{"num_attention_heads": 4, "num_key_value_heads": 1, "rope_theta": 10000.0, "attn_scale": 0.177, "bias": "none", "init_std_up": 0.0442, "batch_tokens": [8192, 16384, 24576]}
Each number is 500 + 50 x the weight over its row's rms, rounded and kept within 0 to 999. Layers, rows and columns count from 0. Numbers have three digits each. The size before them is the row's rms in percent of the matrix's.

# layer 5 attention query, 128x128, rms 0.107, rows 0-4,32-36,64-67,96-99, columns 0-127
047:538506502470429488510562436354469471470487504445639462542449457567539567457515496567500472539579539487501544423443459450466492565526449576505459473570492559393499552396492488519522526482565521463519576495475534487546567536438497459492473556544499584497331539508418480497480477540468518408466508506486494482500488461511506493465508479533594544473486561488507448360559557527515484550399
052:522437546500466497427562445408529497474506508334527524571515433384402514472531484488548506459513478553498509581492513526474501498450536536444442494534487556531487464418474509449491429598514508479482565461449449560609444547548418423410571531465587479490416387555484478545472492528478475449580443541437555515507534479509516456476487511510570571489536506507428633478539508465533497486449
043:441511465478513461497473542597658479499502591551428533548457508440499400476428575453491589497450479570527461506521582540460470493481611476515496472416476412518491543587554458524429473562435504516426393512499470523477389460506445506479526480449518438394559491536514535521494464539535471568518501543477438547454544472490472450409475460469414480439501467496393473538559472482505486555569
041:464475516513534470529559581600485481488591471613477445496432542500519587446458562469484556439455440503493534405510482454510451408561489429588422477526552391524499509516477494511530439468384434512591513507501503524485496400518529437424499500526523448473638574549624520499480502487539547548484483426537571447474511485470499545402468399462496460539484499515451524537450469573514506531535
048:549498448491493516475585481436453578457431498314508387540557460485585541511577409597498460513597508421534496456461458491558496509481417509445512439447507524509511489477533434507545487555573499486510607479479456598588529486496478508506442526571495612577555519470490525527482530492452494401456492538444471469529512506428468527570503479460510499416484573530537558511479550503508402498436
056:498516521432470424532483428548505544549489489457451560598504529446409475534510477449522528562475447570448518487586513432477466399458356445544512493518491502445509511624493488525492495529514473497512566538445497403417517510563534542581555551453452493541435534436398495517553491565575398536559513422470390505494459479455514462604448562511487476491511472441512380467561536504492492546524
076:515468485464605516523580458484477527536503507471553491478507477491460507462362469479555466391556364518495619499551487489577495436449313539505446466588564513466509516557533508466569427390467488496530553548532561568408525558498508487472449505434487500559542467445541432458501582470514454544455498495468569483559451513427454531535459517546534501574521527459562548544514520541521493469524
065:597412513572489570519600540474432473469494541439446459439529496550559512515468438550468361392555448432505489508474471551614567455447479541424526446419487465551501493438565475481483491485569440529450440467539485565535531490522493502435473473558524430503568535473563497487418538430419533472442514622545571456493500579471471508448459503470461515568547543538493604482485549573476520493492
077:495548489461440506430428464438535521459477494483458479535519478488496469557572555490497478522428604499485441498508497551418505606538646509513559477451378467546543576484441530505429565591508457505458423458396462486525408453484456493537567563527522529419531504507513597554487452568531540434540521459510409494487541532573591481588555447444498491470517445565393557503484491435514499487493
081:491408504551518502532610555490509487520504510480539485494483496509441556443464448492485527446520384547519542553531576546512502467487429517448474479552584553515451369489596498600608459418543561529484565566629561550487551543546458504428453388512480489594495480448449387439551522397448432493436549479490578497516495490439486496481475527457517500546493579456574492520503496499466487494474
116:519513463514535375480514482470504540447499520468564476403460512480439548499511434492522536429507525521439490473400526592443400499553470478570509515560499573490504446474400477463565532570545431498476475524461518497517584444593427517653577535390433565480490467526465408527601506541581518429524488510415416593468498489491427513511518476519550524531518489442559530413541494475526501496501
116:446567553556609450493600543539505493507588535547562530492519479523537517487560487505503556441482420532408459589485468464562341504534466444519470539562575531403564478473413477536647516449530562536516521517510559554479493438566395444486476563466442533435490425521556503515476486501503420517505435421488560463509520491534471543436499500496517476425424515460546483563460437452520467480546
097:467513455524424616585513522530484505533537489543461544511543483518581583452481470534554477547478510510536506503426423446555448507426509487380411455467532377499527553595606499571474467475490509539548551478608475465497425472425562471406445494574608475488479607500507532459411464481452549494430526503510501438449503458505529472511472496520447571427486544602449505579497518532474457469523
105:556534457481462623449446473485525599489415483406500474553464506533484535523421506477489525471494580430524436477571465498458592547489545454548574428486485453503441496540566495442391562620486439510463511476504482419524415639386596533448509482538617462486512450443541502483431506496445585524525496565518478528526551498521569479535538534548420497508487472545495459543503535426514512489476
062:472502514418513489551420436496519480474503436466578620507449558421443383547423481460459523530411533533496556560470483438512452509503574485575533532530455601469482457447492526515574540493439469549491480594480487595446485536522499460525587504417543529428483418507393518559521471569505521529510493436370411580435525405537519484473509489555529471538464495535528433467463547501485495587529
076:472478515487515455545501526490468560502460523572610453564452490564493525496502460511502474502591560527466525456476461499541548447479540416473536469558514544491542520479578451534585451476586493527414540585529490525480519503513447498510468486461555536436462400515538329466499521475556455469487459552471519508502480610569405487515482324489414467454430563579436400434469519495502526428467
075:507437432534459549454519516474519541504541531537443394517506506596611622454551485508561411488588494441496493479497546503524567445437431528438540483515512405543503565575598449513461463441482496504446542444545447483532456473522521453484434468540464437590545539423600523467439542443484534443434465550562616414556495565466473501513544511439495525478456534495484542522566490574500522395515
086:501583477458493561393478497493561504443443431417444513463588494407441496491514527486500507471422451417566448546489495558468506611541437524528452561461429451517404622530436492434477556535475510498562411427456508549486462587462552483414514512591520508530534497505522624516507501562469581487546491488484530512570514514510611509473500587497593528538573404472500546528492459504527490509513
# layer 5 attention key, 32x128, rms 0.0939, rows 0-3, columns 0-127
080:510514545485522549529524458509466409526506513516467398450518423512519421566525484427438479545522492486527547572524547525582601457489431501529558515465484445460411477421553533547431480538433482422559403456481405577474497534509467523485436393542450476476509472487529472508591562413443594533513461543403434605499459488468598516496423459586521461514554456513508529478487547517593540553536
086:509470569475459427478516491467408476577475476425429408500457485518472580541506459446427549543592488447531496414559546497511494563561484450555568542488413460444550416490453396493502459491486437420524491541444487484560436474515560470500496518544416478503538589533610449524563520490505524482510455567471454584524461628462463480560549506450549410480494463508533529430538482443606543467574
074:458478544518408514587598511522538453552512452511488447485516508426471455444487468488478500384541498506554540431497495483552620546477538506395481558434478488535584503580456488453552518465511608573483434545518567551517458470459533545559543559455464522491476540420449635483465465568495494520486565490565517371485450460477464502588491482448529526581487524494469438499512508638427506443540
091:496539413491558577521396529478539447396496480617580501461467523498554442453454495563566430569444464561465582570474482506468551477469530547456520484530572487615508551485464582534514520534500516553523533485539504537449591544539422510419538508441527507503447454495409456491452452441475462518500456484474548417494577420512613408487568477470487584538488510494507434496486531492389511543414